{
  "n_layer": 14,
  "d_model": 128,
  "head_dim": 32,
  "rope_base": 3810.0,
  "rope_fraction": 1.0,
  "attn_scale": 0.177,
  "init_std_o": 0.00898,
  "init_std_down": 0.00449,
  "beta1": 0.95,
  "weight_decay": 0.12,
  "warmup_steps": 200,
  "final_lr_fraction": 0.0,
  "seq_len": 256,
  "train_tokens": 101000000,
  "steps": 3083
}
Each number is 200 + 20 x the weight over its row's rms, rounded and kept within 0 to 999. Layers, rows and columns count from 0. The size before them is the row's rms in percent of the matrix's.

# layer 8 MLP down, 128x512, rms 0.153, rows 51-127, columns 192-255
104,184,225,210,218,211,180,223,176,211,211,181,203,197,204,220,224,206,183,173,212,175,241,202,240,205,207,183,187,218,228,152,187,212,200,213,178,188,190,208,205,179,202,202,178,198,210,194,175,193,229,164,215,190,199,219,203,203,211,213,226,198,219,219,230
098,193,211,185,214,199,237,195,182,216,164,189,207,204,213,201,202,212,189,193,218,192,197,193,189,201,224,208,244,178,222,191,187,211,198,215,199,238,196,202,205,196,222,219,192,179,168,196,199,207,181,221,223,211,169,210,190,228,167,201,230,165,201,203,194
103,225,175,193,187,227,197,180,194,233,229,182,173,194,192,181,186,221,222,173,179,182,210,214,207,220,216,196,185,191,184,198,193,200,226,200,186,208,177,195,189,200,199,166,195,198,200,224,211,225,232,190,181,178,195,182,171,201,167,203,181,195,209,204,208
095,210,234,215,218,189,201,158,219,203,189,213,216,182,212,179,190,195,209,197,207,209,250,245,189,207,210,202,184,230,207,196,211,175,204,223,219,183,201,172,234,223,185,179,241,197,198,219,194,219,214,228,204,237,161,199,211,194,177,191,216,232,191,213,190
100,187,182,184,201,211,202,220,230,166,224,203,194,195,153,174,211,213,199,200,181,221,223,186,152,154,220,209,183,176,185,226,211,182,205,155,214,170,215,218,217,187,175,179,181,198,210,179,205,215,192,236,191,212,184,203,191,194,168,208,226,197,163,205,209
097,201,158,207,222,224,182,193,234,254,212,187,250,227,197,197,204,156,182,210,201,194,173,177,203,226,200,160,227,206,216,218,214,201,178,184,197,220,180,202,170,188,243,187,206,194,204,184,209,204,198,190,191,180,225,201,223,219,204,203,210,203,232,205,203
104,202,186,189,179,209,198,190,196,170,177,206,212,211,202,183,223,240,221,160,206,220,236,213,208,184,185,211,226,209,157,203,193,200,227,218,249,178,220,243,210,186,172,199,191,174,200,195,195,188,215,223,190,195,201,195,190,198,182,245,206,162,203,215,209
094,202,206,214,233,186,241,179,169,188,185,180,182,178,170,199,217,254,188,204,165,213,184,223,183,204,247,199,209,242,195,198,169,202,230,205,169,187,205,223,185,215,245,225,220,159,202,250,169,164,229,207,219,204,188,231,223,206,179,210,161,207,195,225,178
097,204,181,221,203,177,207,192,181,189,198,215,224,203,212,233,190,174,190,232,185,194,240,197,187,157,170,242,233,198,185,174,215,189,240,183,217,246,182,194,201,201,232,233,225,217,186,191,187,211,191,191,187,185,209,196,202,201,217,203,208,192,176,159,208
096,195,193,212,191,183,179,150,214,237,135,208,221,225,211,208,209,214,171,209,167,235,187,180,221,217,138,204,171,185,193,169,192,193,211,199,243,201,211,236,206,188,195,224,204,203,203,176,212,219,179,187,202,213,211,194,205,215,188,184,171,179,231,200,196
102,233,201,212,200,192,181,183,196,175,171,179,218,267,197,195,194,175,177,161,162,144,176,213,167,173,194,262,164,181,197,189,239,184,179,200,192,202,171,202,204,220,180,212,217,204,175,199,206,205,200,192,243,194,219,214,160,214,208,177,196,214,179,223,200
099,217,220,193,228,179,186,210,213,168,163,198,206,206,176,202,175,212,174,194,223,210,198,198,179,182,230,175,223,201,207,192,206,233,231,194,201,188,183,221,181,196,185,234,201,192,215,220,180,170,210,215,176,220,175,166,239,198,182,227,172,195,227,201,202
099,192,191,207,214,221,184,185,201,203,216,186,189,188,183,219,173,168,180,223,157,176,163,202,210,216,229,206,236,166,227,185,214,188,184,184,187,229,204,210,190,181,229,215,200,196,212,204,205,199,201,208,209,155,220,201,192,228,182,224,236,186,211,179,217
096,223,216,226,184,222,183,224,199,185,156,221,223,174,176,201,212,186,200,191,190,217,220,178,197,223,232,228,212,247,191,197,175,209,203,199,179,237,175,193,202,166,166,204,201,167,197,198,204,170,227,238,216,221,198,222,229,246,214,209,206,223,194,188,226
100,190,155,203,193,215,215,218,185,226,236,174,218,222,197,206,179,193,212,197,172,178,191,216,222,214,184,211,190,160,181,214,201,239,207,216,169,210,212,195,167,194,201,169,207,199,205,200,225,204,210,177,175,207,188,183,160,175,201,193,212,176,163,199,225
104,249,214,169,228,192,205,182,218,221,199,234,205,190,218,199,200,201,151,206,173,194,210,210,183,207,191,182,214,217,190,196,201,225,231,201,197,210,183,218,211,202,210,207,175,218,200,229,186,210,164,171,215,186,203,166,169,198,214,192,206,210,228,158,183
100,192,219,202,206,202,234,189,178,136,218,193,165,221,217,215,210,188,184,205,179,202,216,213,203,191,222,192,210,205,220,219,195,230,202,197,186,186,227,230,194,200,193,165,158,186,195,199,189,206,232,242,211,225,189,236,160,160,197,218,201,216,195,191,186
098,219,159,189,210,169,228,220,244,209,208,170,214,184,153,182,196,257,197,177,199,183,162,192,181,205,188,202,172,215,213,185,226,199,241,231,195,188,187,215,191,229,169,202,220,218,168,176,217,176,156,216,179,220,230,242,231,211,194,216,182,225,215,264,210
102,190,183,208,215,188,187,159,195,195,201,182,223,181,213,224,226,206,239,179,226,193,190,185,206,229,201,198,172,234,171,175,201,203,189,173,184,173,201,220,166,175,212,184,185,222,201,190,210,195,224,193,241,201,220,206,182,227,190,196,193,190,193,179,192
097,181,197,184,192,172,184,193,184,211,198,174,202,203,186,187,206,196,207,193,210,224,201,216,233,204,230,184,208,226,168,172,228,229,199,197,249,201,193,208,214,196,197,212,188,194,194,228,211,190,245,214,184,226,183,248,162,155,180,169,173,204,185,232,201
103,221,196,213,215,201,164,173,196,196,218,212,198,201,213,227,203,191,200,193,193,198,208,221,243,236,194,196,235,242,192,213,184,206,182,209,188,195,188,189,203,219,192,215,151,189,181,220,202,205,190,185,201,200,185,215,188,185,191,177,213,191,171,203,187
108,188,219,210,161,219,213,180,196,199,230,192,195,177,229,190,183,184,211,184,198,191,176,229,182,207,179,256,209,209,202,193,227,226,189,216,187,201,185,199,176,219,190,206,221,185,188,197,230,211,194,199,203,175,196,201,176,179,194,146,168,184,229,185,211
098,193,205,211,197,206,207,199,196,187,211,170,197,192,214,203,204,195,197,218,200,191,178,192,215,197,196,197,182,219,225,193,206,181,236,179,214,206,206,207,217,183,188,207,192,168,232,180,216,184,238,201,163,208,220,212,208,176,186,243,189,185,230,189,209
101,209,209,202,196,238,244,199,199,229,187,200,208,167,210,174,217,233,197,213,217,219,208,191,201,197,197,203,194,224,214,220,185,228,201,181,169,192,164,188,216,200,190,176,205,185,229,188,195,220,208,147,230,221,225,192,202,238,203,205,209,206,192,149,198
105,206,208,185,180,217,216,213,207,203,206,177,217,211,217,201,200,184,194,219,157,178,256,180,222,185,177,200,210,208,183,208,203,188,197,194,210,180,239,180,192,191,190,184,171,195,206,181,205,211,216,203,197,203,193,198,194,175,247,194,172,184,193,216,229
103,219,155,185,177,201,214,223,223,209,184,202,191,220,214,206,234,219,253,209,191,169,205,201,216,198,215,190,214,167,175,166,203,198,180,223,198,191,200,222,196,200,186,177,219,175,204,176,200,225,198,217,219,159,203,199,188,184,228,217,199,208,189,211,225
097,164,201,197,181,205,192,207,177,203,154,201,189,192,190,239,185,185,208,201,183,192,240,216,227,197,209,147,201,212,206,195,201,219,175,241,197,204,220,183,199,211,186,222,228,214,207,219,172,179,206,196,204,242,182,212,202,215,222,186,186,224,209,236,208
102,208,202,214,196,223,190,213,203,201,190,208,174,212,222,141,214,196,219,181,174,223,190,209,194,188,144,210,179,221,231,220,186,185,185,206,189,181,192,194,225,198,199,160,222,235,170,198,186,222,168,212,231,209,175,162,216,237,188,230,200,202,200,188,203
098,222,165,217,201,230,204,192,230,201,205,199,199,212,203,178,189,179,175,202,191,224,172,183,208,228,169,200,212,236,202,197,200,143,195,232,165,189,171,211,212,219,195,232,213,229,203,184,233,197,209,182,168,201,197,186,198,214,196,185,162,155,209,213,231
096,206,208,202,195,232,218,236,225,222,208,189,199,232,211,166,150,187,200,199,204,211,205,200,196,207,175,194,188,222,195,227,169,206,217,231,151,177,196,177,194,156,228,232,205,201,193,202,200,210,216,217,218,198,211,204,184,157,225,193,256,159,211,226,224
098,188,186,181,197,165,215,253,187,201,221,184,175,208,204,217,228,213,241,170,190,219,192,219,200,196,165,197,202,199,203,214,205,216,205,166,180,182,207,206,210,207,164,172,215,174,225,198,192,195,182,205,169,213,196,173,217,216,239,194,205,179,185,194,200
102,203,180,214,204,187,219,219,185,228,222,226,197,212,209,210,187,190,184,214,216,193,195,179,168,179,201,196,233,239,194,165,204,195,181,221,208,187,198,225,220,199,232,195,225,197,225,180,209,186,198,200,189,185,232,197,174,222,214,214,216,206,189,214,167
101,207,206,201,222,181,187,170,186,190,221,187,158,230,179,214,215,229,200,200,217,198,236,197,248,211,209,200,190,194,173,186,179,184,201,175,220,191,209,209,213,243,159,194,204,205,162,211,203,200,235,209,187,193,223,170,209,186,195,205,187,197,166,216,173
103,223,205,193,190,174,247,199,234,238,158,175,235,184,183,206,192,208,179,174,174,210,179,197,203,198,182,202,181,189,142,193,212,199,222,170,206,227,209,200,216,188,193,181,213,190,212,223,216,175,225,174,209,227,208,214,166,210,192,206,231,204,237,221,181
099,186,189,208,230,215,202,200,188,193,222,219,206,226,221,206,190,212,196,180,182,220,195,186,216,196,212,227,216,246,193,233,182,229,166,181,228,231,217,177,189,187,191,175,218,197,184,206,189,197,199,203,177,186,212,192,214,223,198,214,207,224,215,202,193
098,190,225,182,202,203,235,229,195,194,192,213,199,172,221,201,198,191,162,185,210,187,176,198,204,226,208,174,217,228,235,215,183,184,214,183,141,193,192,207,184,209,178,208,198,153,187,207,184,210,174,201,199,199,212,193,213,233,205,195,170,212,187,220,217
099,202,220,199,176,181,224,234,187,173,196,184,183,205,215,182,199,209,181,170,197,217,192,205,157,197,179,176,176,198,213,226,226,186,229,215,203,198,235,151,227,210,187,176,169,204,183,179,203,196,180,171,211,215,185,253,223,165,198,163,198,215,184,206,192
092,201,211,229,186,202,199,185,172,215,213,212,236,197,167,141,179,174,216,230,211,224,208,167,204,197,212,222,170,175,204,198,207,246,202,209,190,208,211,211,170,213,215,159,191,210,217,197,170,202,183,193,183,233,237,163,159,190,206,188,185,196,168,186,225
094,215,205,173,230,199,162,174,166,200,208,183,229,166,238,157,176,210,206,187,218,163,209,206,188,168,205,194,186,216,209,214,233,225,211,176,224,176,191,196,214,205,219,197,223,178,184,202,227,175,196,197,199,192,193,215,203,196,207,198,192,182,233,239,185
100,213,184,199,187,242,219,206,164,210,173,207,207,206,219,169,172,222,205,177,205,165,203,178,224,198,211,184,196,190,232,201,189,213,236,167,203,201,199,186,208,206,168,194,189,160,188,226,188,182,220,184,191,188,180,242,210,180,196,205,155,244,198,222,198
099,190,241,202,191,180,205,218,201,221,203,206,137,205,201,206,183,217,225,171,216,188,195,240,201,235,195,200,219,187,173,239,205,180,222,180,220,210,199,196,187,202,208,218,217,207,220,196,215,168,220,183,179,182,184,183,166,182,200,211,178,186,187,206,193
100,175,173,203,213,200,168,186,208,186,185,198,214,225,211,204,193,173,200,239,223,221,198,186,206,201,200,192,201,179,158,207,202,195,227,187,195,221,193,213,199,202,209,181,196,209,203,182,190,170,219,211,215,208,217,200,221,185,186,217,205,202,174,210,202
106,203,208,217,210,202,179,206,177,238,175,219,244,206,209,160,185,224,207,203,232,200,227,218,203,182,194,203,154,240,202,226,257,198,209,195,218,215,212,232,199,192,166,184,212,180,207,172,183,207,190,177,216,221,233,205,185,197,238,232,247,209,223,208,226
101,195,210,216,180,196,210,189,165,195,204,171,192,200,171,189,169,203,207,164,201,228,199,225,203,158,194,210,200,180,168,211,210,213,174,213,182,223,200,195,229,241,166,199,179,223,227,172,183,202,195,191,186,192,171,203,196,197,235,194,228,154,214,183,211
102,204,174,180,213,218,236,209,222,173,181,210,178,202,203,179,199,179,220,211,211,184,212,203,211,200,194,183,213,166,201,218,176,171,189,206,192,202,215,217,209,195,179,227,176,193,189,168,180,212,169,198,212,210,241,193,219,221,219,187,211,201,211,185,242
101,178,187,210,153,212,167,195,201,220,186,169,211,186,165,151,196,197,182,182,185,223,207,212,206,207,205,225,186,168,201,189,226,235,223,188,190,194,207,190,195,159,216,208,178,201,179,181,194,208,223,220,206,185,187,175,142,206,203,229,204,220,204,188,202
101,192,160,201,204,215,213,201,210,176,213,220,183,199,195,197,179,223,235,233,220,184,214,210,190,207,167,196,192,200,190,220,209,187,200,202,235,241,235,207,196,209,197,182,205,236,206,220,213,199,199,161,177,208,198,193,193,218,160,246,196,185,214,226,190
094,190,159,150,219,203,248,232,180,189,208,183,183,241,207,181,178,167,186,243,184,165,219,214,203,201,193,204,217,197,210,224,198,181,182,231,196,188,192,213,209,186,179,206,203,179,219,162,196,204,176,200,211,208,204,236,244,200,244,212,174,217,210,209,196
101,245,212,189,216,209,222,212,194,197,176,187,220,202,190,171,187,145,219,229,169,203,216,197,146,183,236,198,216,205,202,234,189,219,209,222,188,202,236,200,199,190,218,204,197,200,182,147,207,197,181,220,186,204,227,189,187,175,267,199,204,200,168,223,191
122,194,201,184,176,187,187,180,193,211,198,193,212,216,201,206,182,196,205,182,184,219,162,205,217,188,177,230,225,174,185,179,177,192,226,204,203,234,215,195,217,246,195,210,237,219,195,215,254,158,236,231,211,211,192,215,186,193,157,209,204,210,223,201,191
097,220,197,234,194,206,218,181,211,199,192,190,176,200,221,154,208,197,194,156,212,227,201,205,167,200,190,192,200,209,186,236,206,218,257,164,224,194,231,204,206,204,192,180,215,165,163,207,212,198,186,201,212,209,195,219,183,203,220,197,214,197,201,177,197
102,202,195,205,192,192,200,202,181,219,182,182,186,250,195,194,186,200,205,189,223,252,189,190,170,209,204,183,231,213,197,238,184,215,206,209,171,209,218,190,162,194,193,219,191,194,210,199,206,190,194,191,205,217,214,191,221,189,207,195,189,169,200,209,238
100,232,195,174,191,212,224,215,156,178,198,230,227,206,198,152,200,215,170,199,220,199,195,199,201,220,177,223,211,211,202,221,213,192,188,216,222,201,194,209,184,223,179,191,170,168,176,227,206,230,198,206,199,191,165,179,198,178,208,195,160,165,210,205,254
097,188,199,194,203,203,181,166,204,211,188,166,196,224,219,220,204,207,200,206,209,223,235,185,204,228,192,168,231,177,156,191,234,182,233,188,182,217,208,202,201,222,201,209,190,196,173,197,207,173,220,203,189,190,180,191,221,180,181,153,211,225,214,214,221
104,230,173,202,182,189,202,143,210,194,152,204,190,192,217,246,204,179,165,185,157,203,210,201,221,221,221,198,176,213,207,209,176,200,200,203,190,201,219,208,193,194,166,191,216,216,228,225,186,189,203,227,214,228,177,200,188,181,228,174,200,205,136,223,196
102,212,203,221,189,177,220,195,214,147,174,211,201,201,165,192,205,205,177,195,176,170,146,197,200,205,195,191,181,177,205,163,189,178,162,229,206,203,245,199,216,178,246,207,174,196,204,208,192,193,206,177,183,239,218,207,211,191,207,192,139,197,182,216,208
097,195,216,204,217,205,201,189,216,187,200,216,172,238,185,242,220,207,198,148,193,195,200,228,211,180,228,212,183,190,197,201,197,186,181,201,145,166,210,198,196,182,204,197,218,207,189,192,193,182,194,186,194,199,213,211,197,213,212,213,204,177,174,230,176
106,178,191,195,217,173,199,212,207,220,211,192,193,176,175,207,179,227,203,227,156,221,178,197,214,164,202,229,200,196,213,210,212,211,226,168,171,196,205,209,243,196,197,210,235,184,214,190,193,170,220,182,188,210,213,218,209,193,201,199,221,189,248,189,205
096,186,220,192,236,196,173,224,216,206,185,208,209,213,188,174,207,216,194,196,186,205,232,188,221,209,174,202,200,219,214,229,161,203,195,197,232,185,204,223,231,228,215,173,141,219,214,219,194,222,266,224,189,205,195,242,182,197,186,200,248,189,204,168,175
100,168,194,188,219,222,208,169,181,141,170,231,239,195,229,206,217,201,179,233,213,179,198,196,206,201,160,221,195,179,217,210,187,216,216,200,223,219,212,207,209,190,157,196,206,235,220,220,217,205,188,204,200,190,199,208,226,173,184,195,164,204,207,190,204
101,217,182,174,211,168,204,178,197,226,206,196,207,207,192,200,230,195,187,216,153,203,201,228,244,246,209,187,206,213,216,211,194,203,234,176,194,185,216,206,214,220,212,181,213,218,176,244,229,203,220,213,180,166,191,156,184,180,228,179,202,194,215,187,213
099,207,167,205,189,190,180,250,175,181,191,198,195,217,188,206,222,215,177,187,207,198,188,200,211,207,175,205,180,216,209,191,206,198,236,221,256,200,177,205,190,193,212,189,178,190,219,173,187,186,201,181,203,197,177,181,199,184,195,232,215,173,232,173,182
097,220,225,209,199,166,178,202,253,233,207,188,203,161,191,196,200,207,215,245,210,199,190,204,229,180,188,190,184,214,190,200,208,215,194,187,235,205,188,193,208,208,235,197,199,193,175,206,198,214,195,181,206,200,201,222,225,226,195,180,259,233,219,241,200
096,166,203,181,218,213,222,246,183,195,159,221,207,203,173,203,169,184,229,184,255,211,214,200,216,192,199,203,225,205,184,213,230,227,230,217,171,213,210,184,224,165,193,150,180,206,197,200,194,174,190,240,195,214,193,186,175,210,149,179,182,211,231,176,191
104,203,187,224,177,201,220,199,190,193,189,190,168,174,204,218,198,217,228,189,227,204,204,173,217,156,215,216,200,217,242,199,225,210,185,179,222,184,224,219,204,185,200,182,205,191,193,185,203,193,190,186,212,218,159,224,236,231,184,178,180,173,173,199,192
098,201,204,161,221,223,202,232,238,209,181,213,236,203,204,173,202,220,216,203,169,192,230,211,212,216,188,163,233,248,229,213,212,218,169,206,200,216,176,166,202,223,218,194,236,170,192,229,171,218,184,210,176,203,198,174,142,204,184,261,188,174,210,196,201
094,190,179,220,220,211,220,164,208,187,206,173,181,192,212,183,200,230,198,183,205,194,215,153,170,208,216,204,189,180,223,215,257,181,166,199,203,176,191,218,209,198,210,217,207,198,192,206,232,174,203,187,180,206,200,172,209,216,206,173,185,202,241,193,200
098,187,185,217,183,175,239,162,192,193,162,209,213,183,217,153,209,211,211,223,187,200,231,165,216,221,225,194,190,214,227,173,192,184,207,174,211,183,178,239,179,200,192,196,187,206,213,240,170,176,211,201,181,214,188,219,179,197,172,172,222,189,203,192,211
102,189,178,167,203,202,214,227,186,206,226,188,211,193,224,167,196,166,210,215,177,222,197,190,192,205,179,212,255,204,153,208,158,234,222,228,213,204,209,174,201,181,195,221,189,237,210,188,189,226,157,215,203,222,176,213,221,172,220,185,229,191,202,179,239
106,223,191,213,191,210,209,164,202,196,235,209,224,217,206,192,201,238,193,225,215,246,216,198,183,174,188,209,203,196,202,219,168,182,214,173,198,206,199,209,185,172,201,193,206,206,194,171,167,192,213,202,194,197,206,172,236,175,220,213,187,174,199,217,192
097,188,164,232,185,217,219,167,194,196,188,187,206,188,168,230,201,188,193,216,190,222,193,196,204,192,232,190,223,215,158,235,191,160,197,187,197,197,189,192,215,161,196,171,195,198,203,224,186,230,190,224,201,209,168,194,173,209,216,197,190,224,157,189,218
101,177,206,174,187,203,203,180,201,198,203,219,190,184,204,187,227,199,216,190,228,181,193,222,204,201,190,194,187,187,192,195,214,209,198,190,190,229,222,160,187,209,230,192,205,186,223,194,214,204,180,186,190,177,219,195,205,209,184,207,180,200,204,184,178
101,184,228,195,220,215,208,209,208,183,208,222,189,233,190,213,191,183,191,180,168,184,191,202,193,217,186,219,201,187,176,206,183,201,219,217,205,176,191,192,223,197,136,218,173,230,154,174,186,209,221,235,210,198,229,215,200,205,224,185,192,222,262,203,217
098,225,221,222,187,218,184,237,194,200,185,216,216,206,206,220,182,180,189,173,233,234,228,193,173,199,213,170,166,185,241,167,179,187,190,239,192,202,176,212,215,222,197,188,228,205,215,189,186,211,199,207,167,185,202,171,210,192,200,201,172,212,191,208,182
107,203,239,194,227,168,220,183,184,184,184,220,149,197,203,145,177,248,188,173,175,223,212,183,187,207,209,189,180,202,167,200,177,207,193,189,211,232,210,172,214,196,193,201,186,207,216,207,208,193,186,222,170,231,205,228,233,200,188,166,194,180,200,207,161
099,191,219,184,194,187,212,157,213,234,205,193,170,203,188,200,220,217,184,217,204,189,212,201,236,192,205,196,253,201,222,149,211,201,191,168,219,184,223,202,184,208,229,212,205,221,220,213,206,199,203,185,193,172,199,227,238,216,235,196,160,177,192,216,185
096,196,191,196,181,196,223,148,240,175,179,226,244,202,230,191,180,212,161,210,206,210,177,191,179,167,176,207,224,187,207,208,199,212,229,204,186,223,179,169,224,232,202,221,191,196,198,198,160,212,179,225,190,193,173,169,178,212,201,191,207,212,244,213,201